{"n_layer": 11, "n_head": 2, "activation": "swiglu", "qk_norm": false, "attn_scale": 0.125, "parallel_block": false, "init_std_qkv": 0.0391, "init_std_o": 0.0, "init_std_up": 0.0391, "optimizer": "ademamix", "schedule": "wsd", "final_lr_fraction": 0.02, "batch_tokens": [16384, 32768, 49152]}
Each number is 500 + 40 x the weight over its row's rms, rounded and kept within 0 to 999. Layers, rows and columns count from 0. Numbers have three digits each. The size before them is the row's rms in percent of the matrix's.

# v: layer 3 attention value, 64x128, rms 0.082, rows 47-63, columns 0-127
# o: layer 3 attention output (transposed), 128x128, rms 0.0878, rows 47-63,111-127, columns 0-127
# gate: layer 3 MLP gate, 448x128, rms 0.0824, rows 0-17, columns 0-127
# up: layer 3 MLP up, 448x128, rms 0.0807, rows 0-17, columns 0-127
# down: layer 3 MLP down (transposed), 448x128, rms 0.0758, rows 0-17, columns 0-127
v47 103:486478432510434447482416471507499497552475506544594493484504456518487595567436481529504599470485527538524515543529538529500587459465517473503471500482528457502474506541469506465494515480448466469457496473513480562516481473526509479551465474545524481469434510510524476472503511431501470537431450497527470478534482522513466580523439456452443499441456507558424552467420562537474570492576
o47 123:518489452492484431430421456482530458532483524564503502442486481517457582562472470542478565447491527537533569529518508534514536467467499516561466519450551512504479480521483445515515438503449484475558526494536524558489483453457503495537477442504475511434413483505502503475515539472469493508445445502492497515551505506549476632559452479445480512460447532584474553479392519503536538497561
o111 083:516478460528480472434426420475489473532461504538541499432502493484494601593507493507490592462487558521525546538525536540490571426476509492537464539502543486545479538526446468490525460484443445519543479453506495574469478464511490502542490453481493523438467477504521467472531512484464516532440433535484523472553525513553526604520449469485468458512445504566459557486412507521512576493560
v48 103:537447584515562553443570431563570518502491504500500585601475469501488559576467526478516546498490505570577601504530498513534557518527499506545475489507500528497476557543469561513500512457517542515534484518504475455524455531439552503491418579519470487495487478558508444496457479539552459531519545467479428439527579445477477514499559426486491481506507539464499502476517509533517477492482
o48 116:497424550506554541489538424530553527494514499502493530590510461474509588542486501504506518556479518531602575474507482525582579495505467497517525518490465517498481518548507545500520458434491585482581472547475507454518509536505533519487434559501502543454462510557517476551464489557551454608517515493465465420474520390524495528513517451517485459543486517457493484441543494540506519500457
o112 086:487433533472556547484529410547562493513525499478472544566499504482486586547493493493490545538456516514579546473526484550610576513487482503545495545487455532487483539538500564526521477419511544502587480520508551480500471565511556501463425566501521521460456493546534456527454478501584447551516538491511455429531510398525469557540514455521483464515485512439523525459524478516495477494515
v49 095:559519476534530445553465498520513548515479465520423457492445529513466473535511574479508577480516434377554446474483451505476508519477443425544577531543508488502483543518462554447488504518541551583449457550525505562510543413585470552536474476444470465474538504479473443447441510496519475508530534489530501450542517469499452494505489550469588544500509499532512514542538434496505509490499
o49 105:528571498505558486536484489509552566461467462533464480505454540451483447521526522468500578500438405449608446555440447476531537511503447390443551529479476466522455548499452507483498520547525537505588501558507474522485530441516482492497491520483469473507543456473492492484477528497501511456480569522513504434538555538421502459551443537489499520428510489529488487521487420404497470496492
o113 078:550585473509531455492516521532555566502469476537409449465434513445489475553500535498496560491472403479594488530466460482506527515510415430476557573482467468513458539494456491495490531528527508511632433601477503517471543428544530520491492485502468506470514455472475475473487519483527534438507508505509516408506518543462478503541463503423547502437469500551495518514476472469516486465488
v50 096:479515490595433482445517564470483476464540483505564527553464476564516445477489518468483536525376518505471481515477468544477582537522566456446488540478527522566465444492435476460477480554482525504458470537586577485531564567547559514512527522494403504521530476522518530467436452509479496500481532546429528473530521508523487521510564568455524460516487552547504488503472548449527488483527
o50 106:494533515530421527440500563453493509506531500512541516504480428558511510513511562499497506505389476500494576511487515521492505565527591452470499520535542570634473507457470470543479504502506485460447463519574528475484530566541530491527509480527447553552545466539541472456479432536464543504471529527469502446540527498511455541516596529449495526459539474496499512565466552410462486456489
o114 081:466523480555449540460483566434510451457520512535524498483447472589523480492500525504478512532403533475507517475485504543482537558531582485496484548519541556612456471446412478508495437493489464466464435497586558488504543552554544464545508508504428525522550440489530487484438404513459522522508526550482482447529527502512512550517571565465499512476491470495480502534464530422481472464478
v51 095:497476558445519502591549519470503499501410483511432467557472483558437497464513549509524532522528463567541454460497479519537467485417509551473495447514508489516523476575444510508564479510519435564541549519511481482531456570603466468452517574416492531540500482465531493497494469493485424444464512458456473540439500508557523567534546570453457480514492523488485526537471491481569501452526
o51 100:492474536465509467554542536476504526511440480509461505539495405533407522500535489511542506554486400587522454534499503542537515517469498527481478450529537492521541455538463515438574481503521469513557482561496488482491499565604524457428528481435489542547500525460532519464516468452476460407439546493488485548496461480512504501523499547474381489493448570483458488554431525488528458466493
o115 077:482451566484474535540541502474507521491453448472412493532482438544432523433507503477508513507474446552549436520491506503545502548518455576479499483512572480517532432511442518470499525507484433531552539536459450472517492544563479475424540515379439541547483522498521450493538483518452483415437557434489517537452515486473513520492511575501415463510485569492480539556457520504539513464512
v52 099:529506537457459458535462468493510477504524511488459537490545572571533527573509544527461452528391465513559430458478506518575433505506456506473539516533493499502563494488481542479549486515481458494436466549453492584500465590500566532460528513486549517518476467521517523489488557523449451467528465546545533462516527497450493419531459496513523514476519530527476527487458566455515387390493
o52 119:543515551473518451524472455468470463512531481515489525442520447511484505564439511514488497536405472541560432437509483485593401544533495470503537462479562520505540456411474481527591465464515480488480469515409491565467510568488532493453509495530575526502532465498487532477476543481494442538546457527544560504486481539533494423506499483495489548447537558513534504533473551501511391457509
o116 074:496485508470507450500469415454471467521519490485477548452502431512530493583464521526504492551434451487546446427515490503599423492535458460476560538564546512487540480419457468557597464483481479498460457514440456548474497604483523499457557521505542509515533469485528479460509541476502442491548437532549535520495524524484511430533518512533513502462540552521507535499495552437495408450507
v53 100:498562541530515501513493560511467516495477433503485453461611555510475484500500543460514593559509457517540492500484458436526508453481495438443539470466514547470494512587540459502511485428581558481458553479461452555492541498522617512492563603543494498567502478513482463554561519491462491523474524554480500494488486511454501503500515514562545444507521534465476493567455511497412544527491
o53 117:500525517573485519521516539455479513530453426559509507423575548463472485482552506476522553527491521532517458468463513517513502478479462451491483440428497568502509500582542460513453426430517532422495576490491420485477518465509598536505525570521478441537469478476462503499495528494481517556504514579503488527455474557424493531519527501575424476526517556536495485580426477504443486521461
o117 076:507538541575493508491495533464459546536444436542494493436588526519487463477518524431522539502479491531487516511484494493515480466493412437475527445434522556488483511589522440532488426451556544462499568485472394499506509526535597530508490565550500471542501459513501464518528496494501493506491537600519458491471472544408494496543534459569479477504506563505511503548458473499416538512443
v54 100:517542539425512531457449460440477525520545511543599491522483445513507499491459554507482506475534493506458473547538456422547489530529496498455525594541516552490503468525502538470493515543441537497496573453438521515474548558479465453454563457443478505556472500450464384494572517542528540483450489463542487447510579529535492524443525518511498518570480581516529467556520447540495472469454
o54 116:475516517487546555452468438477467450532519453496511477546486502548526481515476548475478489495498506444467433521492487443514483455533523485491533594588423508460463514603489492490445597528472529520474520452428456473512569556484458498493544468492445483545437496535469469491549515530514517471422496497532487437504605535495538533434538542589486471575516536492465501567511476521523472493450
o118 080:492528505439554539471468423501424459542527449532554485512477515544477535536444526503466472508504513474452444551487485434551494426539548480487537569526374568493446485546473523496471547532468539490513512472448509493485547551516472457496539416462478478529466499490473437501544527491533531471427461532558479416487560519529518524481539565596484490548511565506492500563491462514507469466446
v55 104:525467507585457520461586489498507511504490529491510426571448501502436547461492525504506440524422469566458518537503548467484511505401514487525502431524514518546509509439512547533574461440473526512498511489499483466510538460488554559505544581478530478485529486504487418396464602571507569499491478482492530492534504552568465423526494494553459472467508457529522475497532506453449491560479
o55 125:495459462544475493448534504501509540486445507515510424576449471532459557478518490467495437455479496518479532577475562481515525501444490513481505470544500519554564515446592536537572485460485481548485502517519515474544557423499562528517479573519554483472478509485506461460469558502551528516420453525523533472507485529592501430519531438574440456442479452518528441535534544410487468534465
o119 082:505430492561475517470541500516492503508431541522512434590429473492464581471496491477517458485458495501471489565501551492510500515431478492497496469536476509521577514456564554543589503470469491520454520519499466485561595436518549526508496558547519491497490489516472449454479567509546515501424456482514548487495512530589494448539526443556457457444506416518522472534536553399514481555487
v56 102:493503514477493588507536547535465565613556459476525491479492476517495492546517435476464437440507502467522488470503520508453492522484562514535554522472493556485488500551483541510551489511459511523468516551510532374505461478427576476508546392520507525459514436484556490527480447472556503563488462519523518511518535528513543484555502483516578548494524585479504493554502499495442598476574
o56 118:497493523480478545503528524554467584542596491470501470485462458500471501536520439478452469418506465507469500475472519503450518551494545534512565508506564520505473500512512550479586477506490499480510503534484604362507482490460504513564524428528538525449532475489504457495532448496582517549525491565541492500534479535513477493524487478531597498507510617467518462526442480503443584449522
o120 079:501481494468501574511529519526460567529610459474502482476456457495501511542524456485456464430505426506535498491508531534424504552472527529490546518489596475485503512528493528446556481527489512489500493499479572383492473482485501502532584432509490538449555428464500429506518453486574533538510483535532544498498493539485553526531471481547564473524507597485541481552486529496430611496500
v57 094:460553577521434488488475445569574544579530535520513476532531464445574504561499499516502521549507536535435521533486491442516557450497531506482422478497495557476472514544436527503491486503493524507525475504412544507498419530523554549553445534466558489511503563431536520465502497487441575443543487487491521517458516538537604468550568540449521493504515416428509504507501453515490505486515
o57 108:406549525493462471478512513548535518485490521478496548549528518481537527557530477507508528564450486524400506486505521456461531366470468558487485502581464532469503512523425542466506568462441485467500469549470589453515453538532466564487498529566550505547445584442542499462553459514422478473500471519469508430484497493554587518537525528501505513511488493494458484481527503446521542537526
o121 075:458569514502432438490501522542557539525461521502489567509526511435559533602495500504487531564436508506407506503523507429478493387511490536475460520517405551480481541506396527501488555451465514498535484533423584495495445508528520569496470530536551522521458582467567508500524474510470498439535446520494516462460506494563567516564538503475518482506508503469488521471491507482470530492538
v58 098:472459491598502464467492458458499505494436512509450505549492486510549496549455465463500397465490518519518484481516482470545557483452455527505490567488510504453493480488536581524497501431589494467525553443456491462528497509520514520503475408576492528571541588535421514512531471480489529485525463468460614488473509533511447446495544460490504461529513532461437487530507548484569566416517
o58 112:448446499608492495477495447450489482512462522486457495517513487535577498524425440459471437453503554477499480472459483521543560442472446498499458572499431474401453495489549492518515494449575506475519516463492441458561471544470527512510441460553537527570576506563467520534592492484497551456535495493454511509515527527522422465517541551458507488532514519440454547474498560494548521453508
o122 077:492448488579523450477521484492510524525432532516475515520522468520576509523409447460504429437507481488490507480485499509554514492473464466483487553500440435423464509510581500549531518457595516450515562510455470474544514516474548516514507462562524471583571540508453563525553505469492542446510502461449554520480496513524364496521543504433484493495540558458429514519506552481533524461522
v59 099:509520540563462497526483485536521503478536469506528499559533523496428558474529468418498510457491460536474493468506477507511408479556547558484625510460508533493497451458510509521485527543417390479480494446499474528475498476510462563506455549520421489497513416477490509497448516414463479516548557515450556444487476463531462431531497484493583461524436543493569498489487488568515559516489
o59 104:450424542513472582545479515548511534503518459568553505547504495488514519500538520456510478428505477519522526526499465492550418474565529503481579532489406547511478476466450478557494506513446451444509523482531439521472489430524420501452433522559499521571449425551505527545405529487405563473529517541487540466471466518427486476533489525476534470471465525443504472523452517476495528482531
o123 084:457444529538500605566467477540506527499538480577532512568504520455478530535536525496506459417511481572552499510517469519557453478530548506516587436502422537492501491474479508573473551515436415422472509485539420512467489439496447497442431537537476512512503411504520509547439524462401541506534538507494529445491492521474461475539502514479567469467465502471493509503439497517516521496526
v60 096:458496437458426508542454450502439509505444493516427527516465546493582600487487495526535495491442490487444469470499528484495500456531463448454477555528489472537517539573455551514507540483489497479436599515520477513478522486480481432427555522488498507444579445543457534444489513452489538518551497480523565456489494501528528599508559444558532537502481463473557469573475533524454449529493
o60 112:534504457495450521575506494479489409495466501532481485462434493435560567478484486503553501512431497479464438501484483456469513498473446458539482542493476444493477512560381467508505591495471471499432563483521468475470473530460429474421482482486519531457585480541495509481501502461471534545541495441526536480505489463529521554488535536605501484502470465497559450619483527551443501509511
o124 078:529538444470443505522500460434474446510440503527463499487460532473541576499473523486549491473426474501506466470498481411501530505469445472524471520473500494531502545568391507524537588484487530478453576501482451451483484474447434444459478522495527525428590481522475516475501504467477548546550470483522588483498479455514499570500548520583526499485481475464553439586467520570451497502552
v61 104:480506539460523467463536428518533481503522471494501522482558497460504498451505493493540510496513427409524534501459551532515558568446550522497489459507479514466478487526490473455473485433434499435502549491507512459501543479561513531509460534447547503531481468400431541522453529565506521565528524540516615473428561559481482484430522506545509496555505457477551598452487531484530485457594
o61 128:472519520452524421515555474561543437518494485421529480478528493470486472433521485501523494505482478425493524501477523497472533561491515589470487495552485491464497491492512451483433548416462499448516470518484468499484517459569473566501448533477520518527494485408456524487491493528458516613545500561545617480430520564532468494507536525532487468555476476461505605487476486457507487461591
o125 079:468486538447527406474541477589556461512514498464525479492537479491457482463509544479505491527498463403505550470481528509469526577480530548444500479575522476479529482480489464485448571422470501452520503498505473500508539442571496535490465546468527518522510458427485541480477514556507493601541529556523608512448505532501451513493489500502477466582494448453506588494516515437500541455595
v62 100:544493468521530594578480531520487524476543495477504552493478530466469494523472511483490484481533554496440423490477479434478473469447499520546471482499503505559476485442474519565468490517550469448422457443490519508469536576551564434501455542546554477564426420455456526519446552522473468515416481436540488413454438447509488552497524474480500509441523507436501520530526559509506445506555
o62 119:546481479483527547526552526533527527480537455459456570412489489439486535514440479521531477471495532513485375527490526490463485468463434507537487441494559511536472504457523537548476505509556425489449459433450597506494543529492545483546494522533446531560400463458462526502501533484509440482421480442486485445497500456489431571506460466507484483526446507483522528462436496445499443477546
o126 084:495497505526534595541525538547519490457578432457449554445438545452491486530460457475476475492484531510475387507453477446454485501491446561553489476486558505547492490486563551563468526518516406484469496412468581513494559555492579501504480535554470519541458483459454529487511527525502467499423498459483516405475499458530488562514509478500491477506469503467516558495488530512566460500562
v63 100:473553465416567467496563530492503586397578528470504446506409531526505465528499575470545506515406529502559530521503435531471484476461491489453503488548492543437515483492546452527495512497417503517573532467560454496514506545435507506491456484493498468463494558487517468476516477405505498520482486510555471469479528568482453442548493509536498474626445465486507517483518486490493504449510
o63 116:470583499456517466493453517562499584483536590487535476530431521554524422507521597520531456512497562545570563566516465554489478519490534536450522535520428509443554480520561450561532447493472516544547515525533450505525481556473536467495486492513531452466525525483505492526511458392477500533426465531575453514520477516499463487492516540534469452563483449458455492521472493502542503446529
o127 084:500566523434538507519474556559503616460536566477483460499435517560496458488489571508541485494488599533546581547487419531495466499509500477485531513520439517422536512484558463543474526478448527575556563530535365538500510565461526495485485521510500452475503531482501490514516498422462511553477500525566455488529501525494453479509509528548494466587482474472493534508470487490522474449512
gate0 104:498504508502404505479484506555568547460523476477519548458568510522527488490420467478522496489515535476518530554525587548535479546508529554482523458551536560420443458496533509439514481495558476450531575553529435549499501449491562448578525492470528500463478544520431448469495529563519437441446477448535524514526508477474460539533506545559497564492527426552539560564515500520544513480504
up0 111:490550542551548438420513548507485562467567503498467485570521474511541513523452524552487502504580490455501531504498492427510514489522428500477523513495534499454525522515432527488483473427476481523482520552518561508494442541562558543495483482538460467499479410479475494493494495552525540445520518555550444434505536485444507431505517493562486503576462432493609455418484591551522505531469
down0 108:443467569535465560454491457539514531447480511522511502459525478464490447502443519518417502481517479470549427486522512436561480516544504493437492441427538487500532472482536536538483397510474419380514425537440435550480434477475579550490521494512521518507459479533498423474499511502531515485506515473490457526563496514529485517542475463471502453563500424485510438442545522545518507540459
gate1 109:444534527512502459553483442498448435496513564543523472463557454490512458482469564422462418459527507550454482516483509578508488473538524515473476545466498467532470567509514547414488434447556433547594462523558489526570535556527430525537480505557553506465423560498517499498536463513543455489528512527480551538475487504481551508476543535511490546427507441488439522519432521502469482503507
up1 095:510488523524450438502557566470468487508495494551504484532506476422463440515519501573486492558455461458530467552452506487475459561473510446447559469542549496488536469572515514516481519449465459546435458464458445535514479499529541489573483526523480490415492488511456504473548503443490548442558502550519474450538554500576509485502423573513498499511527508482379569439435477460502533527550
down1 096:567440554507441528541543542495424481475524489535540480481503472458500515469538517552545480515545511431523495421476491428464522541483479494534533468460479504424498459612496549532487550459503462603516428553500428564537439478535458511540488507548475530608504517473456550475506538466464524524471538556567569420498501458481485525462490460470492530536542505524523493482501498487542532471533
gate2 103:487471459574495507453546517502473558523451441501459462519515590508522497433487538469522523532510530514512576530532488481561431495495504497526489511544564537533521539421517456465528503524483500447502541476497539521548504596519458576533503469494521609572483527438458489502412469451477498546393489455493513457568464477435499533501510507504532560492546571548467521451515535525539510555479
up2 106:494459404503487521475450489551469526482477422544471448479498506497473558531433493481500474514576421494537504459490527521539505492515488470518511482557545503508573455519397517471544506461531472399447519514510500409592480483498515556492489479538596556503496479528477465545484506563542503524551470474509438487474512451475487517541461470478570543442473475479462536521577422472495471477571
down2 109:467451503529458496533438568551520498559513541517484470445542524497439395441414473486516525503482518544490458469544448510481529432531581539499428487572496460550479490489560503511508528466433477525447486451537492448474553459557487502504510526462507483525523492508555407515357497564585473490496532546518491544481516489495494481535508464478525480555496537478476537489488557512508484493582
gate3 100:556534601504500533507456548478507497467493494443467507460489495462562556491500542487505513535508465450475525501522515454540438466530471469590494522547546531424472507525509523424458530485479420524569484555532474436485432501500544487500556486441480518554525578473586549528502474485454544437491507502505497394535471504479492435531501501608480517423563472463506518441473493453477489501528
up3 092:503508437529456517512512460480459477525578554444473515491499522472500500506542490546449447507494408477509459461521530595527454536463563442553446508461520587550517535519513517529513546420539432571521521537447518461649444468548442471503463457478506478467530548521506472483454524536512495490564497494449493459485479452496493461512519497496544488478563529468485436570456484513561517473507
down3 093:515531531446461474521418514513471470470447507398431497449540526502545479489481440534486524464517473529510587447498500412498536492476530507596508498466531514545491489469444462455507566529478436537563518514465526420469514444476528481531522524502512505510470552512502517460467486544525524507421499506475451536509487466540547409524529485539473488453494495501462502379608563535483526460460
gate4 100:475523423501555505496398465496508480444523561491455585477541508540520452500498491464474499510540475530454457579482471530495467558505504488510515563556516425535399501536490557418479478487553535527490478534514485499461466572488466515544477532565539526423436499430519573530544477521529485471535496495500470522524451537473477475521478476480476510465548543440583463488511521529607568487471
up4 097:478552519528515579450555455466542480479490509490459462462555443459447549487459467463539602502477512503514509459451441491453434420475491552432491466555534459486497542528503564472549511536521539472576495416540497464556464475495454506520472468480511461498512573455465515531475475468462462543472457511492481425474492501499487475484492462475539536403514418507503574543550520525450452426492
down4 099:524545523482488503500516487524527602496488514519445465448567534500525524457554483564481482549512487477534501574471460520475433449536505488454491468544407537465520472500488515467504412553491561515460552504532503570498522536499491451508522518478405513483461530527584528509448497435427519500563523429489461499532524485494575505529491595514473468467466440437557415498478469510465450467444
gate5 100:471550440478561479548447460472521542509425466412440549588489530519513482468457443489492482505504517450534550495554542442510477542503547483483500500441529494513480486485536505503529475511583462430567531571531467469419519495514529473502476478515478505526519507507511527556507460475559486514497428467538477609512434463502455536442509434572485492478553489553546581536491457523574491461459
up5 104:496523534563487526532493491492476538475497557484552508541505573420442535568533512551493546474600573539557528491507518519434505447524494440538539531512489473443543446561486457485505540486529498547507547528463490432516469578449527524531512538520551574464526429454507526496468504499514551448499461549470488571459548422473519468466611478497483523420459537489519485500463555476499507517453
down5 099:486488538589490473588447487472475492484473524456561473453418490518509447568440607529519460524498493525518484426484451496455549486525433516476456502459549520461452515462568516528545460565454490579509479501506433511540477457512525495487457470524497543458486563572500480569482511509466492501502545452551536411474487517421513426503490459441453512496512487554453476512488550541494445469524
gate6 096:543539508458525460586580568494563516496440459500520509468463476534554582512548477545486474540468499560508560459489474495483397470479534502476552450529560531456502481486534542541503481457488473456493443522455529480516464512509554516490460541450484501476517537466473469527574548479456552472561474412487464443490435558396497483512569459460569528465486536504511484465481542489464449465458
up6 097:518531468591468591479521467538518450522518519495512516470548501453475464473541533463548560498458435492436436529534475539475455519491519464458452534543606430577548539502440567470476456552555501497494537509537494510529554530491448493503510533453406517478587494463460572530505459429525531531472477504493500571490495407497515470444543525504445508515468462467534537533503544475495518494465
down6 094:455468543531486548541472512485540440475528511507472496495460452536514527488505581513471477513503440482477469514483457498506517453482505433544439513472496464490505511454387487430516357474475510492494576456530426542468531432535449461506492500478516511567513477481473578496579476404534547522456496491493541522482518432432564473534541495468505479448469482515427490544465455489460569515517
gate7 098:506463502585531448501481463464509493507492501432532469507472562509468520470527478458503491475501521457524483437517516470486505459502466524546499490533478506484492609454556539421396491447482461471477410555443545535502515551424496488575569480500529525619476385534423502458496462520476559494553503440491489477528546530491489544499503486459451508508492505523510476522502583471538514445478
up7 091:418550597507477517504451466479539551534541482470473415585501574501492482462497511488574516460549469517490471581531464523528563476469490522555487542554475460457538453460491541430456505495534495542408484567511440512491469524449457468548524505494461498489536508445568533521544543485449492525465548460490468478480505416615506513515499475484418544489475470449519454448516512508502491498499
down7 092:507495456498501563506595480483487511514476474566491519477497557475502574558491486496490497488468478413486579470499491563553488424492543447482519411467418514473476501510528515544571535589488496565472507469542492482469508449578460528530485471423491424433550528502520507528474516546517478496521430459518553531536408468492487543511586452492534548479517477425447465507467463484506531518517
gate8 095:432424476537449523465470476433533510514503456473525491524465559458495456417484524476509481500489475568468553440503480442450533474565512446548513438509460466470540483497497458545520405457454488519541477566515522545449445431521566485472463448472474487465426516509471493518490492556460463453496500502489533494492515490490513473515557474585541454521549528486635487447465486424541453485510
up8 095:491463554483491432471450495525518470467507477492419457498455543604504480530525405517569501485509477537535465559579563509502469455469479452578470582496525529515469526490555504491497517498476544418476442564515462487468538518458472509539544471585498511551578492563499585526505579518521533494488504522479518525530520508435489504496474480461512482503492498490500515593577425460503537468441
down8 096:477518519518517469506495474484502492502563540587514433507494564551524493479534523568454480517506515481511455528532538549555486444439463504464492521476388442539464506571528466445567446489538444506493520532509434509461479497533551478515507567503488510547583522397541547458491462581478447453481522545518452484557477389450460500468543479506537545440510481480501487523434505505471554504492
gate9 098:481531490519450438506501488483569538465474554461529505517445530490545525451488488446535475522521475480515567516437497507524367464515467448502495464483477421486500526523528474553503465531524458448467489427529449526460539539567542490556524554524525483601527474532521439509448578499472530512424509472523504498439509538540456543530535544454506597445481487582541464555536464507492509545530
up9 103:492479499591466480475490521504472583489525410545535466491431497514519578493504449501567458443550471476464508511526505528491461504521531466511488471507446477536469438563447471506511524458527472466535515554447610531504506554466460531541406496481539492488494507540551559553512463558490537482536559445449516460449557453463514549488532460563424438496441473520532481539500459473534519573507
down9 100:480540484487499486542467536547570467502516446463507521446505528535573529440461533557491497528505469550474546526430557475448562433506460503492523425504535476516537456457530494497428548439477483436445514487440436493425473422511509545476526516526469459504498502500572526531516521421498445482510452567487365466546508508492551495535494479518512411532588490492529550500462508496502535492492
gate10 107:497503411448475456593474464498524469503498571483551533514497468433484437502493531493543443595460480472489514514412501473516433475522489470549484540532504515480451521485538473501470524456564472450519461498501472515508563445441460530546522479497595447483479536483548458491501486516488499525458515444457459528552579429553522481579499501477434465545519579513552505513453522472569476420506
up10 113:449513505478457433462488474467535513424474474536522527557479518491491493506544518470553478467495496495520530459501610482496566476500546530461488561460531509539521480536396477427519533516586475460534469510483466518482512532476462532513583509528475542422504528464506570483479425575453490439550524477527474486545371454463508434509412513484537492534524496537573513528489478488479520450535
down10 114:510499511491464518520512559494493516534505543491428414507501371453459549440538519616502495540443471493514475551496551552457530500467473507529508566450553549514481481556544456499510487442523439548503452525470505499487497516506513498566511463562556488500540469462537431509526522470521482486462519473548479490504502418572430555518562497557455510481446492520555475482535513591470427459505
gate11 108:497466476485453542480496493433430429493546453428520522463488507420477484434496545491524470461492510475452474510498542466475548486524490424481559508482470484453484506493501451475514490539444539484547500449537565510494536452532626486439470535504494497503513504530443427519469519633472479499452420481561504540560420537526498486471511506465488517498489492474453502481495461486578501426413
up11 107:539498522519419481473499482534496526512531481503462520515506504539544493465423476444473572458552459456498527496557491535532509564455410502483457529555547539521595502563507508559515524498529495451542537444468489465569554515515555499551533514486567570479543549473506568460561477460473482539474477522471475467433460461483460549451455515455551561478502420462499531530495538575407530494513
down11 089:513488479514490521500551460505504451495503494494518504542548463476505471584510545528525499434460501482498561490474433518477456480490541496542531513518666529513487511567529472430547518484469505601450518508540498512557537482509544449356485440552479479501528473511557476424561553516509522490480497511504421546466465431466553496471540510543554531477514473509527567491484490455485462533518
gate12 100:571540527530551569480550498503550481507484508568569562475520487482475524512487514535502515447577566491376493519500514552519559485494476456502515492526468457416553501546522559515488538482553445567563476550436463490458489478553572442536497496479473538512499501484436540476481442445527444470507555548505511482433519472486582532490531476528504513457492408431507520531481525524463548457484
up12 103:455454486503475496484501539535589431494494455431448536482467454482541512482492512462421477458505560477510439453472485479550557501466554482484554431468523559481518462514490488510470442502508525467511483463473505514465465458493371453467539517518504508471469504545556413481530573509494545516523577452528525477545470460470481485513568532505489409466550500465507484495540489463502507373425
down12 099:562527493492547506515550455577464452525447518496561505475482592550490435502458470510458521439495485522489562497503517551429464424498518493510476434514500474396498579442504537553468585491498539516464565477607523478489503505531557513563530519505520511502562527523425527523525489464487490467415486429532499549553476521494566513505536503517479471471545513556520573503504523477477549526547
gate13 096:430496454521422500483437498536508410517518551492526480499459439416509529497531453538485490538409533515461574556469484496536455501487500458499548475549470470497427522476583523467560455566566538480478549545508484494472480443563459537449410503497567429565517542574444511504544473493504496500549514504445525488488507483464529538485462417541477523528457528497462489525496554545501538504474
up13 102:523460531477476565536451426482487457475494506448485504434554454431476512471472495460474511504553517405546511514510525541486543556490533418470576523543498565502537502507467576475494492545456449488445520510503495529485431519433511472501468439554517501527569493492456424478453532463448523413510478484530498515504486464406533555494481514476453414452505582450550479471488556529447459489508
down13 101:521511425514513485464470443509549582565444530518506503450564585552523508533528497497474496464464435535465489565588508533534514545497492498512489566466529485472494557528397493502461483532517532465470506566482514489499493488470441442501471505542523475510562522571531469465419468462498520435544586473425521466548463455562444502544426525511452533491511503531465494475490439444531539524446
gate14 096:503451474582476476521461518499529414476473488495546544525474466477495415471449538501505525486537501534484513517552477507451431372488436466467527549554513441547504474551522466531427459459520560422507525510542552519470496503555497484481436454523509486515462478541451508446543527457495552500498530523494396453474509587548497489465457487523537550486528504530465430499554520490461405501488
up14 097:573411470502545518511448454470486532532494482479558466497493517498519468480529450527540469567456437408461529520490458463574477494442493559464460505558503471509502502468574458575460454534563530414462482489477507487472482477454507519401488481576499461404546492442499490529482484514512468543553541548537467485446547554499516541507545459479458523469401470494486477508550442532487489501524
down14 099:547450492507498490463462516475457606502502466457516558512493504455486545487559481529498500460437484457443468488422488568493528500477494515501544515502436536475492555564427520458510532580527474578446530514488506519641414507507493467530513472482478499580421463475504544529553523521488457468507517475461555460476504497457523534563544444508532477548514515505527585487520497584453543520506
gate15 098:523501564471540527548426475453460497489477524482466454475433489469448454484475545447529503545498481542551533485483466520468493475535609508466547461525484484450448449505541490525480509515445514437505536518587532490463470491487519487405506480508559567526528526429452524494512483571533479497464462492446459530406531512553447498484470461403450596479475435504507511445501447428497505468487
up15 094:478492445448528523461560533469505500522495476489539536489471481472471539510482498568493483497520518525488536508465518492484448561530539499469538477517516457478511435495526554531580443382427476518439462474506442484498545507493480409476534416454425477481486454502547527565541505522569504503462548554465482485466550510517512529507484516568629563516501454546435488608491545509527481486529
down15 093:491487518554481528582494565471443493463509527459488499590561515499456574546532498546494530478558513484510546545444510461489568470445536501532515500443548464445504453514466489484439553476521523412512529549531473464517471547491436489509535529473485512549476510510456451545482485557457482514485401513607525513540524511471521485501471456505478467469538506437616527465436575510449500553521
gate16 105:502520524507545491516521485546454487533499512419491570466572482516573448522483528512517529495532418521453572493508524474440491498525510397508470590500506462542441473481533466474487499538419459491524588558542522514455474499553542456468465519524562566483582518496537511493422461493499516543481416530580457498569474488449497493489489472487439553534571519538508473446542492488472473539536
up16 097:489550464526511450529595471488527499495465514513560562452512476580469524501490502528447477498524435477473481463500490531412427505448507568455521456498520531493603509425549572487434459507488513508454512523509465502508481535561507443543486501559496532550457466449547509568471565494491504588533479566437494471457493486466504509475472535499566511463558517432477550500498426591483501525486
down16 104:463567450497488441460436551513457489547456491513493444510502451490420494541475497447478551562504597511479494513511454490511476500544590468467498459583359453494456497531535521542444574515446445520426513557491536509458505474458517538497475492491456500508546503472483489510502506576503514543492493450459480531473460472584486475522496444500522514472471477495584550522566502473572493482543
gate17 112:524462470422499450505485507530509488534500478506489530474474513440544450522509530448582458513513493511478564535556512507470560509530473537532557540475509501453555551515484511469595579510557526544564453505525509509476538504470525488535484562434490517546502507532389600448464523540464473453414484437497469426461399501485573524530510548536456583498491499479504487482482479452487538471505
up17 102:500509501433525487521414502543498524485468508507518453475425481441460498510515420509476456501514461499506496571447541554544427424531554480476462486512470503512488457541459502516455518510495465536546437462514496460499523481509521548516460502517494544530478496457499375509427383441512538510468512576556525504463537474494549532444468589499471519519547497545496527474548393517489448562531
down17 104:519419463506527500494454548484500495462484429458448435457467559410507489520482547507478571503547488530475492449449542514485426439474542455466490545553636475515451528506479548421504490465506493489517458485478544489466515615494472547513542428519477485527564466469482492484468464444477483518537471533482503532485527456492424465483533527508496406474500486530524597465507516496471505484444